config = dict(
    num_hidden_layers=15,
    hidden_size=128,
    intermediate_size=512,
    tie_word_embeddings=True,
    lr_head=0.00869,
    warmup_steps=200,
    schedule='wsd',
    decay_shape='cos',
    max_steps=4175,
)
Each number is 128 + 24 x the weight over its row's rms, rounded and kept within 0 to 255. Layers, rows and columns count from 0. The size above them is the row's rms in percent of the matrix's.

# layer 2 attention output (transposed), 128x128, rms 0.151, rows 11-31,43-63,75-95,106-126, columns 64-127
size [132 134 121 122 128 136 143 118 121 116 135 127 135 134 116 131  97 115 134 116 135  88  67  83  87  75  78  81  90  72  84  90  75  74  81  88  83  77  81  80  82  74  96  93  93  95  91  94  85  96 102 100  97  92  84 110  93  96  97 107  95  94  91  87  86  82 106 105  88  91  88  98  84  89  87  97  86  85  86  93  95  83  76 104]
[[150 144 118 114  84  92 174 148 173 125 143 147 121 140 112 134 110 133 141 142 168 164 161 132  95 114 153  92 123 108 147 123 132  83 181  76 131 107 131 142 156 101 144 153 118 134 107 165  86 120 112 108 148 108 121 113 105 145 127 111 117  94 133 148]
 [121 150  95  99  82 124 157 144 119 170 136 120  84 106 114 158 120 115 103 137 118 182 133  98 143 126 151 126 136  94 137 153  98 108 102 119 115 122 117 160 127  99  98  94 156 119 167 139  97  99 135 115 162 122 116  98 104 148 112 134 143 148 144 130]
 [152 148 158 146 136 146 128 112 138 131 103 133 154 130  80 143 126 110 126 189 144 125 111 120 101 129 156 119 108 139 142 119 120 131 147 129 136 184 126 111 152 105 123 112 124 153 113 126 121 149 160  95 118 108  91 129  79  97 174 157 134 117 163 133]
 [120 155 106 169  65 141 160 120 158 118 128  97 108 147 119 173 129 170 134 112 118 116 121  97 121 142 150 142 109  85 102 151  97 134 125 117 148 126 134 176 120 123 136 157 149 115 121 153 124 122 109 142 116 103 160 117 139 161 107  72 155 107 126 159]
 [142 134  75  42 132 139 130 103  92 111 116 140 144 118 124 159 162 152 103 124 117 112 130 142 122 106 124 134 144 160  91 110 135 142 115 163 134  99 137 137 139 143 140 137 133 156 135 148 151 123 106 129 104 160 133 108 127 125  95 100 185 184 125 143]
 [130 138 148  96 109 118 121 133 100 123 126 187 101 169 124 150 151  94  97 109  67 148 118 102 137 150 141 144 140 110 120 168 144 158 100 119 159 110 108 151  56 116 144 126 127 156 128  99 121 186 131 122 149 159 122 130 136  85 142 137  96 139 125  81]
 [172 111 155 136 147 136 104 130 109 123 157  78  99 135 101 178 119 172 117 174 148 110 167 149 110 111 146 116 151 131  99 118 156 147 168 127 116 147 163 171  95 138 151  75  89 142 142 133 139 138 166 156 113 139 114 151 128 170 123 145  81 123 130 153]
 [144 140 122 123 134 116 126 113  95 115 149 112 123 136 106 157 128 106  88  90 110  99 119 128 143 131 135 119 133  78 119 191 104 109 126 150  78 140 123 128 129 139 160 116 121 151  71 126 114 162 147 169  81 122 131 166 177 110 167 102 135 149  98 103]
 [138 135 117 107 159 119 139 133 157 144 132 158 126 105 163  75 128  79 117 129 164 125 115 195 111 130  86 108  88 134 149 171  77 113 120 144 144 140 129  90 145 158 113  93 130 124 149 112 167 119 117 142 148  91  97  93 124 158 130 160 123 112 107 132]
 [141 134  86 133 142  97 151  95  58 146 145 134 127  94  91 144 136 156  94 138  99 147 143 127 160 149 189 149 115  87 141 126 129 104 117 135 108 146 117 100 136 145 140 105  99 124 150 133 108 153 131 137  89 166 133 169 147  74 136 166 124 156 135 162]
 [126 161 124 113 100 156 115 124 115 155 140 127 147 124 110 122 141  96 120 134 132 127  96 164 149 126 160 140 152 127  77 119 101 135  99 111 127 145 144  77 151 129 159 107 125 104 141 130 151 120 190 124 121 130 128 124 129 135 111 125 178 164 112 172]
 [135 124 130 108 133  85 150  89 133 136  69 136 135  72 120 110 128 157 129 131 115 138 116 114 166 129 130 111 111 155 134 111 130 159 132 124  99 133 133  83 179  76 135 160 163 151 118 105 125 111 163 111 108 107 147 131  91  96 152 127 131 143 118 113]
 [148 111 124 114 113 114 130 127 128 115 140 124 154 135 134 114 146 162 110 116  92 150 127 151 153 177 160 117  92  82 159 121 131 114 171 141 114 158 144 102 179 125 154 134  79 128 111 123 153 110 139 177 116 172 104 150 137 155 156  90 127  74 119 157]
 [129 122  94 121 124  94 138 138 116 140 110  94  98 105  99 125 119 134 118 153 116 133 159 131 141 114 151 117 173 112 104 108 122 110  74  74  94 125 137 155 127 113 191 129 116 142 105 112 134 183 151 115 145 103 147 164 140 135 134 118  83 136  80 105]
 [105 112 109 121 139 121 110  98 136 144 129 107 160 122 115 146 154 136 147 142 131 124 116 121 167 117 123 122 122 130 144 185 127 145 107 118 111 134 164 114 128 126 106 138 165  91 161  78 166  66 153 142 101 166 133 124 143 165 154 147 130 177 121 152]
 [128 177 171 127 152 170 163 131 122  96 155 151  74 110  96 171 141 142 139 155 129 168 120 110 143 105 139 103 107 128 106 151 125 133 133  58  90  96 156 123 114 130 130 107 182 147 109 124  93 146 130 168 144 119 110 134 152 122 165 150 100 137 108 110]
 [149  97 171 167 133 179 127 135 121  98 120 102 147 139 167 122 142 141 136 125 119 125 120 141  94 132  98 119 139 131  96 109 126 131 137 121 107 129  90 111 175 109 134 174 136 118 108 164 124 147 134 111  76 118 115 129 129 147 143  99 141  81 138  97]
 [ 97 139 111 117 125 112 103 105 142 157 123 121 139 127  89 135 147 128 149 172 131 123 116 163 110 128 123 121 137 152 133 169 128 153 123 159 106 152 143  94  87 124 155 151 153 109 112  99 140 166 155 101 148 100 130 154  72 107 156 145 115 126 124 122]
 [156 130 108 114 114 153 120 142 138 145 161 151 152 140 128 143 147 152 131 126 146 156 150 101 152  99 152 111 156  95 109  93 114 120 123 108 127  75 158  51  96 147 147 151 128 125  82 115 120 137 165 127 137 134 166 102 159 129 108  96 149 122 124 197]
 [136 111 148 152  75 116 103 141 159 158 142 142 119 181 119 114 115 135 107 105 134 138 131 114 133 148 174 133 151 126 166 100 163  93 147 140  98 140 143 117 132 128 152 106 172  99 132 129  58 126  98 128 130 119 114 160 126 129 106 132  99 124 114 140]
 [140 146 120 127 166 170 133 127 104 103 137 126 149 133 134 159 152 149 165  89 121 138 122 140 116 112 149 139 109 130  72  76 139 107 171 114  90 113 132 110 104 114 125 162 126 132 125 100 167 137 153 183 104  90 149 133 106 189  82 137 135  79 130  97]
 [107 107 132 131 162 146 119 110 121 119 150 103 107 139 146 118 176 105  99 118 117 103 106 126 150 160 109 130 143 171 111 126 115 128 137 152 123 169  88 132 165 122 131 156 105 119 144  94 123 116 191 116  86 135 151 132 138 147  96 141 159 147 126 100]
 [135 143 151 181 188 102 126 112 158 134  76 160 167 162 153 122 102 134 108 131 166 124 137 140  93 167 109 162 111 142  86 123 132 146 134 109 117 107 121 126  97 156 142 139 132 102 101 126 130 188 115 124 147 110 139 155 157 118 137 126 125 136 164 159]
 [130 134 148 127 169 146 142 155 108  94 154 105 107 129 148 104 136 164  77  79 139 148 162 133 160 110 142 120  95 131 135 108  66 130 100 114 176 124 124 119 123 158 128 169 143 108  96  92 168 111  96 152 103 141 169 113 142 135 113 137 133 152 146 136]
 [134  97 141 102 149 112  96 120 156 128 156 149 125 110 151  96  77 120 151 145 134  95 128 199 123 110 125 123 120 132 155 146 131 116 107 141 173 110 115  94 145 116 122 107 138 142 127  96 121 115 134 181 142 149 115 131 113 145 117 168 131  99 118 118]
 [130 142 139 119 120 111 140 149 141  92 144 120 116 158 146  79 128  70 143 123 128 146 106 144 132 142 122 115 148 180 106 134 135 144 146 107 110 157 123  76 148 104 202 112 113 148 120 104 103 107 119 159 163 153 119 106 110 158 152 142 163 104 100 139]
 [129 148 121 156 115  85 127 102 114 149 133  86 160 125 146 115  97  89 129 121 169 139 140 163 161  77  90 112 164 179 109 100 123  85 138 127  76 120 144 111 178 108  71 101 134 106 143 119 134 135 152 134 130 111 140 146 127 161  89 155 117 132 141 162]
 [100 118  76 144 118 129 152 111 118 144 128 186 152  98 122 123 116  86 171 100 110 128 130 130 123 115 104 108  99 124 137 130 158 124 135 149 129 127 108  97 158 101 111 101 134  76 149 166 100  80 141 109 141 140 109 144 101  76 120 141  92  96 115  70]
 [142 145 164 163 160 119 133 161 122 133 168 123 112 147 154 115 151 123 185 123 114 143 147 147 122 145  86 159 142 131 131 108 103 191 117 131 141 144 131 121 166 154 120 145 139 136 126 140 129 124 147 102 134 104 106 109  99 136 138 129 155 149 157 129]
 [124 125 129 138 102 127 168  96 130 166 142 136 119 104 119 166 132 170 132 129 126 163 114 102 169 112 121 126  91 153 105  75 141 141 131 162 110 140 101 171 102  95 151  99 120 129 139 151 109 109  92 120 120 145 148 160 163 100 107 167 147 151 123 129]
 [ 96 148 115 114 130 123 161 147 154 139 160 148 129 119  98 147 122 141 163 159 157 118 139 161 139  97 108 117  72 150 138 179 152 138 163 141 128 100 100 129 160 107 115 129 132 150 127 133  78 144 171 147 112  97 117 113 138 175  97 144 110 127 111 127]
 [152 133 140 128 130 125 123 138 139 116  70 116 124 119 159 154 125 131 105 107 124 126 127  81  97  63  98 124 133 119 109 100 155 131 170 165  99 111  70 142 140 122  81 157  96 143 153 138 125 150  77 129 126 113  78 171 127 112 103  98 121 151 119 111]
 [131 162 124 146 117 157 130 143 125 155 137 136 131 132 118 119 143 144 158 142 166 145 102 114 129 159 134 114  83 107 151 167 144 148  78 124 147 141 145 160  63 130  90 138 118  94 169 139 155 139 108 125 146 129  85 137 130  91 125 122 130 111 145 143]
 [132 109 115 116 166 148 102  99 120 123 110  93 125  93 124 126  78 117 160 131 108 143 166 149 146 123 116 147 165 179 107 107 109 122 101 123 129 101 170 125 138 105 165 123 109 152 131 122 113 137 115 152 106 157 151  85 121 126  78 152 140 159 118 131]
 [129 104 132 110 191 168  97 113  93 146 127 118 167 157 116  83 133 165 136  92 161 160 123 102 124  96 138 156 124 143 138  79 147 146 162 126 136 121  97 131 129  96 165 111 102 122 140 102 131  64 119 151  76 137 157  81 138 132 106 134 133 110 152 135]
 [128 135 118  93 201 140 125 152  92 112 128 141 111 157 150 112  99 137 111 124 170 134 138  99 105 118 162 119 107 132 147  74 127 101 168 101 113 129 158 118 122 133 125 141 107 122 150  83 162 113 149 132 123 101 134 139 118 164 149 109 128 130 146 126]
 [178  92 120 109 147 127 112 106 121 158 140 177 164 149 181 105 120 117 135 111 139 134  63 142 147 171 135 139 123 154 121 126 149 148 153 178 154 166 158 124 134 145  95 143 158 119 118 143 110 103  75 130 132 139 167 124 118 151 128 120 154 106 115 151]
 [ 64 111  99 142 138 114 132 107 150 115 107 129 134 114 115 148 131 109 180 136 156 148 135 148 120 138  82 118 140 132 143 155 107 148 159 107 159 143 156 109 106 130 144 148 135 146 126  99  97 145 135 136 111 157 146 117 139 131  90 154 109 156 139  78]
 [129 112 164  96 140 108 159 138 114 167 164 130 132 128 136 121 101 150 132 136 162 135 134 112 146 148 134 145 142 111 167 147 166 107 181  82 149 132 136 112 137 150 128 112 116 150 181 147  96 130 134 136 123 139 128 102 173 152 137 124 122 106 121 172]
 [102  91 159 166 167 144 137  80 106 158 130 151 146 137 117 121 138 145 170 125 142 127 105 154 113 146 133 137 118 136 181 170 122  97 161 129 154 163 184 145 140 128 129 104 130 113 123 134  72  82 106 145  89 132 140 105 118 102  99 116 112  87  93 117]
 [167  96 108  86 144 119 116 145 133 119 103 130 143 108 201 132 113 146 130  92 173 141 103 124 155 139 119 106 129 143 178 128 115 139 125 130 174 118 126 135 121 128 141 153 173 129  94 158 138 116 148 130 149 141 170  91  92  87 176 119 183 108  89  87]
 [140 160 134 106 124 100 128 162 117 121 110 122 106 153 116 129  94 111  48 121 118  98  91 135  94 143 126  97  96  85 137 118 177 125 167 144 148  93  61 117 131 106 106 110 162 133 106 103 136 154 102 110 128 113 121 121 148 132 152 122 129 153 119 153]
 [137 110 124 159 173 180 145 140 166 126 115 129 106 116 127 120 118 150 108 139 147 139  83 116 100 101 119 134 111 145 200 118  89 142 179 130 194 153 143 109 119 116 135 100 145 127 145 101 133 116 135 118 113 126 144 149 120  71 139 148  93 110  78 144]
 [107 147 141  87 110 137 117 144 124 145 128 136 113 144  86 131 150 125 106 139 121 159 129 107 124 111 126 127 137 115 150 172  94 143 124 151 161 130 152 154 137 134 138  90 135 145 145 118 153  85 127 114 171 152 130 119 146 141 103 112 184 152 134 148]
 [114 188 122 111 127 110 132 110 138 145 125 117 121 136 139 127 133 137 165 124 108 122 144 187 130 158 141  79 155 161 105 112 136 154 126 139 120 127  78 123 130 135 116 116  99 123 103 101  87 176 170  72 119 137  97 147 106  90 130 125 117 123 166 133]
 [149 163 173 135  75  86 186 136 147 105  97 138 140 113 104 107 135 145 109 117 150 141 124  86 160 116 129 152 141 152 139 125 142  93  88 123  89 114 112 156 130 124 106 126 135 136 118 139 103 122 169 112  91 125 105 108 126 146  93 124 110 103 104  99]
 [140 156 105 111 121  69 138 107 154 139 110 155 142 106 119 131 140 144 150 121 142 121 117 144 126 115  99 138 110  86 143 116 120 172 123 176 112 119 136 129 117 132  86 149  97  90 132 123 153 102 126 138 149 112 122 154 122 102 119 112 164 113 126 164]
 [122 165 132 132 143 123 108 139 137 113 126 115 102 154 143 181 119 127 129 120  87 110 121  89 139 114 151 121 137  67 160 149  87 115  99 118 120 120 154 148 118 158 156 123 175 173 124 125  84 166 113 115 109 111 107 123 174  80 153 113  88 140 134 116]
 [125 155 163  96 145 149 107 114 113 117 118 109 174 123 134 108 111 160 103 140 132  77 127 136 161 123 135 109 101 117 116 123 114 132 111 148 152 137 163 130  89 107 136 112 100 143 118 111 163 139 143 103 134 131 148 134  88 144 128 148 106 107 152 128]
 [129  95 136 140  89 144 139  87 129 133 136 123 134 128 108  85 185 145  92 115 107 125 132 152 137 160 174 118 136 104 171 146 125 148  97 103 144 150 131 155 100 151 145  97 116 138 125 121 155 146 128 133 131 180 113 149 168 107 146 133 112 140 158 126]
 [120 142 139 118 114 124 168 166 175 115 161 160 128 115 158  84 152  96 109  88 159 118 167 173 123 156 130 114 117 130 143 151 136 145 150 128 136 115 112 145 137 160 140 146  77 108 100 102 132 144 101 133 150 114  79 128 126 164 145 163 152 101 143 150]
 [146 114 108  87 146 107 142 118 143 162 139 131 179 107 144 117  89 107  99 120 144 157  81 116 112 159 146 135 116  87 211 166 124 106 158 127 128 127 111  77 188  84 132 115 145 138 122 119 150 122 118 114  83 106 112 104 170 108 184 130 143 125  95 137]
 [116 117 131 166 154 148 142 105 132 133 153 112 153 140 103 124 143 103 137 182 146 134 107 129 122 133 156 141 114 161 130 124  91 148  80  85 123 179 158  79 132 153  97 125 129 101  92 126 138 146 163 108 152  98 166 136 148 128 151 112 124 110 119 172]
 [141 146 117 149 133  71 151 104 131 141 106 136 143  92 127 123 159 156 128 118  91 123 167 111 133 137 190 124 101 122  93 138 164 101 159 114 129 130 130 105 169  88 152 146 146 165 129 122 101 119  95 128 110 119 128 160 102 161 125 123 195 146 190 113]
 [144 120 150 147 111 129 119 134 114 110 151 127 116 186 120 120  99 146 136 144 121 117 112 146 168 142 140 110 126 121 133 110 136 107 114  84  77 127 144 147 147 126 137 150 132 135 167 120 146 144 142 129 119 141 154 157 109 190 140  83 117 110  97 147]
 [107 115  71  92 137 142 105 155 109 134 151 128 121 130 165 117 130 140  94 118 134 131 122 151 121 110 123 121 149  98 153 112 110 115 181 141 112 145 144 138 165 139 164 165 107 133  68 120 143 119 125 141 139 109 165 190 111 180 128  79  86 138  92 116]
 [142 139 137 122 124 106 136 103 115 102  51 109 138  94 137 111 110 114 155 106 120 183 111 140 150 130 160 126 106 120 129 181 138 156 128 159  97  93 113 157 122 116 138 101 143 157 135 137 127 111 143 190 143 115 107 112 139 159 170 163 129  95 183 103]
 [ 74 128 150 151 183 141 139 133 151 109 114 180 127 133 113 111 148 101 172 139 108 132 114  87 163 129  62 134 130 169  89 115 170 170 124 110  97 122  88  84  99 123 101 124 122 120 117 103 140 128 156 137 148 132 119 119 105 107 140 140 107 126 122 110]
 [114 141 190 126 137 146 133 151 166 119 142 106 150 139 125 106  91  87 116  87  81 138 107 143 128 153 110 137 108 143 123 104 118 142  84 129 138 132 152 116 145 108 135 133  92 107 134 120 121  83 118 124 135 150  86 146 180  75 123 132 164 125  97 115]
 [100 134  93 121 100 142 135 126 130 130 101 141  97 171 102 121  94  91 132 148 135 168 133 151  87 133 107 162  77  98 139 133  87 143 105 134  93 133 117 131 106  98 127 136 124 103 151 142 138 125 197 145 142 101 109 142 122 119 175 154 127 146  97 105]
 [101 133 104 105 113 168 132 159 101 107 141 134 100 163 145 129 122 112 125  90 121 147 153 110 193 131 119 154 148 121  88  83 140 148 110 147 137 121 118 118  94 143 163 158 124 133 150  99  96 138 143 131 122 147 114 118 109 161 105 108 143 130 168 143]
 [103 117 148 140 115 109  93  89 147 118 120 174 146 151 161 104 144 105 126 122 121 123 141  97 112 173 140 142 128 114 168 130 138 164 173 151 120 144 104 128 139 131  96 182  76 118 125 137  94  68 145 132 115 116 103 132 140  95 137 150  89  92 142 146]
 [143 149 164 102 147 139 177  82 105 133 114 106 150 146 118 150 144 136 139 133 146 165 144 139 119 138 183 141  87 143 139 103 126 187 149 112 118 105 132 143 106 102 134 139 129 135  91  94 161 135 117 161 103 158 135 141 156  96 143 120 144  60 110 118]
 [ 99 156 117 148 116 135 118 156 136 115 171 110 190 102 103 114 166 113 115 116 146 155 118  61 153 154 144 113  93 122  99 140 101 176 120 108 137  66 115 149 104 108 131  82 117 136 150 127 125  88  84 153 114 108 136 117 149 118 110 129 143 138 118 145]
 [120 152 128 174  73 153 143 167 140 134 144 121 166 144 159 151 124 124 124 110 112 143 145 154 120 110 132  94 111 161  99 158 145 130  88 123 111  69 156 141 114 130 112 113 156 139 117 166 146 131 110 145 139 122 103 130 135 146 109 122 103 168 165 105]
 [105 127 111  97 121 178 119 124 129 142 170 108  83 109 118 140 150  60 171 143  87 117 154 134 169 151 126 103 140 114 123 119 140 116 148  88 112 163 139  98 148  94 136 146 128 111 144 121 143 141 133  98 106 146 116  91 134 131 165 117 153 144 108 125]
 [120 147 109 154 132 124 125 126  96 139  89 166 182  83 105 125 159 105 121 129 100 105 119  93 139 164 134 146 146  81 111 168 153 170 115 124 102 119 125 117  99  97 157 128 120 134  83 139 151  99 141 135 100 142 115 112  84 106 135 108 112  96 111 126]
 [108 142  85 138 130 162 136 150 104 139 103 138 150 113 115 145 145 118 112 112 133 123 119  99  92 143 139 109 174 107  99 137  87 131 135 159 106 134 129 116 113 122 127 122 119 138 112 159 126 105 121 132 120  79  86  92 102  82 133  84  92 100 153 123]
 [116 142 148 106 125 143 125 123 120 148 103 167 170 100 168 121 155  97 141 123  83  90 145 180 130 152 156 107 141 128 135 122 189 123 129 100 121 132  93 143 155 129  91 155 134 144 131 163 162 143 135 100 123 151 128  85 107 144 153 105 145 147 103 122]
 [116 103 156 142 146 123 132 157 149 176 130 183 157 135 110 115 170 115 125 103 116 139 116 110 112 175 113 129  99 118 126 129 113 155 162 142 136 107 126 137 114 137 128 138 110  98 158 115 126 102 154 175 180 127 159 153 107 119 127 141 137 122 121 101]
 [153  96 130 102 132 124 137 138 127 136 123 120 117 136 151 151 126 134 129 136 110 129 128 156  62 115 147  92 171 173 110 124  89 124 141 119 145 137 159 129 137 126 131 164 138 183 114 107 133 169 194 126 119  75 115 132 125 122 133 135 128 142 139 132]
 [118 103  94 160 108 143 153 139 138 122  89 130 149 113 114 158 117 153  73 148 119 156 115 139 141 127 111 154  98 176  98 165 131 102  91 124  70 135 157 126 144 142 144 122 164 124 143 138 123 133 111 119 111 115 124 127 120 148 110 141 137 161 142 151]
 [111 143 127 142 163 102 120 149 120 122  83 138 167 173 132  81 138 132 130 125 152 156  84 133  74 143 102 150 103 127 124 127 129  79 151 121 138 116 155  89 115 133 138 149 153 131 125  98 130 127 176 156 139  85 162 134  58 137 119 117 109 134 105 105]
 [112 148 151 133  85  89 124 138 120 104  82 119  89 153  87 125 138 158  76 123 126 140 159 134 100 118  88 146 126 114 120  88 130  97  81 157 121 177 161 106 125 167 160 149 161 144 125 126 125 126  86 123 150 140  97 152 186 106 156 129 130 153 156 104]
 [126 108 149 117 126 125 111 137 151 153 198 121  95  97 121  99  86 151 128 143  98 111 140 170 186 125 160  83 145 187 132 108 103 143 132 122 166 100  98 115 146 143 139  78 117 116 130 122 131 114 162 118 121 153 156 108 153 149 125 118 143 132 154 128]
 [115 104 125 129 137 127 162 101 140 157 118 133 111 162 139 127 134 125 135 129 140 167 140 131 136 113  87 130 119 188 119  89 117 106 174 100  75 150 137 117 166 126 153 136 137  96 140 119  89 136 141  92 130 113 183 138 117 147 111 158 148 135 113 137]
 [136 141 145  98 116 169 156 122 122 153 160 119 152 138 100 110 140 144 118 125 131 168 119 104 117 151 195 104 124 133 111 129 102 175 155 136 123  94 100 133 113 120 148  81 104  78 165 186 132 120 132 136 149 152 116 115 108 109 149 156 165 119 121 133]
 [152 174 141 159 149 134 127 125 137  89  86 144 141 107 118 140 148 130 141 144  95 127 153 140 111 155 145  94 127 119 101 147 132 126 112 125 112  96 111 151  94 128 134 123 138 144 134 107 149 147 152 109 136 122  94 102 103  94 106 158 148 140  90  69]
 [144 114 182 166 113 137 114 115 172 159 172 111 153 125 126 131 171 155 130 130 113  71  98 138 113 147 110  90 198 126 140 131 141 129 122 132 140 115 145 147 108 108 140 109 144 130 120 110 132  86 132 125 146 148 142 135 120 170 134 156 127 147 110 133]
 [131 170 117 109 118 118 120 130 112  92 101  95 110 106 113 141 129 123  75 166 151 157 138 160 123  91 127  87 132  97 155 127 109 139 107 118 105 131 131 116 153 173 155 114 114 137  69 121 134 141 125  99 127  82 101 130 172 118 162 151 123 180 108 143]
 [108 114 113 143 157 145 111  93 135 154 130 100 121 141 154 151 114  80 116 115  84 121 144 103 160 143 143 100 145 122 126 122 138 159 103 124 108 135 144 143 137 134 124 162 145 173 113 145 152 117 171 133 146  84 161 157 104 130 167  90 121 135 140 109]
 [152 160 124 114 103 146 128 101 124 116 136 115 134 124 127 143 123 110 137 139 103 124 149 133 133 135 130 135 144 161  99 110 165 141  96 153 123  88  69 149 118 175 156 150 138 124 159 138 162 164  87 132 148 191 102 128 113 111 167 141 176 126 154 112]
 [121 120  93 131 121 123 140 104 133 154  96 105 161 132 160 145 197 118 130 122 161 130 109  96 100 144  92 141 153 128 122 167 108 153 115 100 129 107 158 135 118 136 117 145 154 144 114 150 170 116 139 174 148 119 101 142 107 132  98 175 115 153 103 165]
 [ 92 120 125 134  97 144 122  90 139 145  87 120  86 109 108 153 142 103 167 148 121 113 137 123 137 148 113 113 120 147 133 153 143 149 144 106 103 105 164 129 148 143 129  92 119 143 128 124 109 152 123 111  93 122  93 129 144 150 108 171 119 163  96 134]]
# layer 2 attention value, 32x128, rms 0.139, rows 11-31, columns 64-127
size [ 99  96 104 100 103 107 110  96 104  95 101 101  99 104  94 101  94  97 107 100 103]
[[ 97 115 141 112 100 102 128  97 136 118 130 142 140  99 129 126  87 136  98  62 108 131 149 131 102  94 111  92 138 109  99 137 126 162 109 140 119  95 120 142 136 100 144 117 140 154 148 155 126 116 105 144 115 146 115 122 135 163  61 125  98 150 121 130]
 [127 134 127 119 122 147 158 101 114 104 147  98 128 127 161 124 147  86 136  81  95 105 126 144 138 145 165 137 125 135 167 118 103 162 131 127 153 177 126  98 118 110 169 113 105 146 120 137 145 145 123 124 141 125 103  85 123  95 134 140 106 133 142  80]
 [117  92 150 135  79  99 132 129 157 136 105 140 109 105 112 151 112 133 102 180 131  87  98 149  96 140 101 150 145  89 136 156 165 128 124 139  49 128 163 177 144  83 148 109 161 144 101 143 159 127 153 156 172 165 103 107 136 163 128 112 113 140 111 139]
 [ 94 116 106 146 132 114 166 118 149 147 169 117 139 111 144 131 111 141 138 124 132 141 123  98 104 151 133 100 111 114  87 134 150 150 105 148 148 178 131 128 155 112 124 143 116 117 178 111 151 137 100  80 157 106 175 148 137 131 112 109  89 118 120 160]
 [141 108 113 142 159 158  98 121 152  90 114 127 122 132 144 147 125 138 151 117 102 144 115  91 165 159 149 117 113  94 105 124 100 121 106 163 141 167 106 170 125 114 116 155 131  71 116 118 133 162 150 139 124 131 126  93 160 104 140 123 136 174 199 121]
 [125  69 121 168 153 156 155 159 112 118 123 110  90 126 149 107 168 146 134 110 161 117 141  94 141 128 125 104 114  93 165 112 158 174 140 136 109 157 107 165 134 115  98 126 124 136 120 148 167 105 142 121 173 153 136 123 111 126 170 103 150 112 132  85]
 [117 150 101 119 123 123 136 138 136 110 174  90 134 105 136 124 123 146 136 126 160 142 123 136  92 119 157  88 180 141 141 183  89 109 127 109  96 161 143 145  99 120 120 164 146 156 142  93 122 130 145 164 100 103 141  91 163 104 128 145 168 167 111 150]
 [155 120 141 138 106 121 154 122 120 130 140 119 132 142 101 120 131 114 148 163 160  78 109 109  91 136 106  94 134 123  99 148 122 101 110 111 156 163 146 136 112 127 171 135 166 115 128 122 126 122  85 141 162 128 125 188 139 123 106 151 132  46 128  94]
 [118 142 148 138 169 105 120 166  66 137 117 128 139 157 117  76 143 152 153 126 119 128 104 127 127  99 128 165 135 142 152 118 141 146 124 146 137 170 184 136 138 132 138 151 140 117  88 127 124 105 149 133 152 133  89 149 108 133  93  82 110 138 153 128]
 [ 92 112 141  89  73 122 119  96 121 128  95 116  91 122 108 127 147 106 129 100 136 115 133 101 108 158 145 133 118  91 118  66 135 103 138 118 125 138 162 117  85 160 129 112 160  89 117 137 109 117 132 114 130 162 160 145 175 138 112 145 173 110 163 124]
 [103 120 121 128 110  79 166 144 160 139 121 116 157 150 128 136 110 110 131 131  90 117 122 131 130 159 135 152 108 152 163 128 132 113  84 145 136 123 118 125 140 114 145 137 138 157 107 113 119  88 153 127 147 170 134 130 112 132 166 138 153  89 183  90]
 [111 102 128 103 120 109 152 113 158  81 146 190 130 134 141 160  78 108 124  86 135 103 146 153 113 117 117 153 151  91 104 136 154 131 165 176 140 139 125 130 128 126 148  68 167 109 107 131 160 158 166 126 180 148 180 128 144 121 144 107  98 135 106  97]
 [150 112 169  84 110 122  96 134  97  96 108 120 113  96 154 130 123 108  99 152 131  67 102 115  86 151 116 166 133 120 118 131 126 146 143 142 125 119  59 126 116 119 148 102 134 106 171 154 104 142 155 111 123 125 127 152  99 106 115 156 120 121 131 139]
 [155 203 127 138 110  96 128 168 145 121 130 114 105 105 132 189 137 162 123 167 120 140 138 141 110 143 130 122 113 152 116 147 139 139 104 133 161 131 140 126 107 119  92 154 155 119 134 169 151 118 115 105 142 111 125 114 108 117 137 157 124 104 138 142]
 [ 86 177 121 139 116 142 120 104 105 150  86 141 143 132 144 140 163 117 137 118 160 115 166 125 143 128 138 159 158 161 123 141  96 123 124 106 141 162 101 159 151 133 128 124  99  70 104 106  93 139 143 127  99 144 163 139 108 113 111 114 135 136 120 123]
 [142 109 128 121  98 107 149 139 129 113  85  73 118 131 101 166 127 121 137 151 157 162 171 116 142  93 140 115 146 168 119 108 140 150  98 132 130 143 127 122 127 138 161 109 141 115 130 150 130 138  87 120 152 126 148 122 145 132 153 128 127 114 109  41]
 [113  98 104 148 183 112 130 151 126 158 116 118 167 124  87 148 135 107 101 134 101 107 140 159 125  96 156 144 153 146 134 139 132 133  85 119 116 160  83 143 170 134 107 112 170 128  83 162 137 150 104 115 134  96  80 120 114 152 134 151 128 123 112 133]
 [118 135 132 157  95 122 156 149 148 108 133 123 175 117 121 140 157  60 123 167 128 116 115  98 133 130 168 153 120 116 122 153 165  92 130 160 113  92 180 149 145 144 135 131 156 114 107 118 164 114 133 113 113 165  83 121 112 141 111 106 105 150 159 109]
 [132 117 122 160 127  92  62 128 109 136 124 115 125 115 128 131 103 128 156 125 146 137 127 134 117 169  96  89 127 126 109  98 138 136 122  98 140 115 120 145 138  98 104 108 165 134 167 151 163 118 168 132 122  92  91 142 125 145 137 141 166 134 150 132]
 [ 80 179 102 140 124 164 143  94 107 133 167 115  77 128 120 136 154 148 108  94 133 145  95 168 120 128 144 143 102  96  93 118 116 136 135 110 126  78 107  90 135  87 128 146 150 136 125  97  97 126 121 139 149 103  93 160 155 132 104  92 154 134 102 125]
 [158 110 127 115 170 105 144  67 120  74 142 129 140 133 127 131 122 117 149 106 169 135 122  90 162 107 157 133 116 132 118 133 110 119 117 142 128 119 121 107 108 153 170 125 100  93 164 146 112 123 175  96 165  78 138  41 144 117  97 110 148 118  76 150]]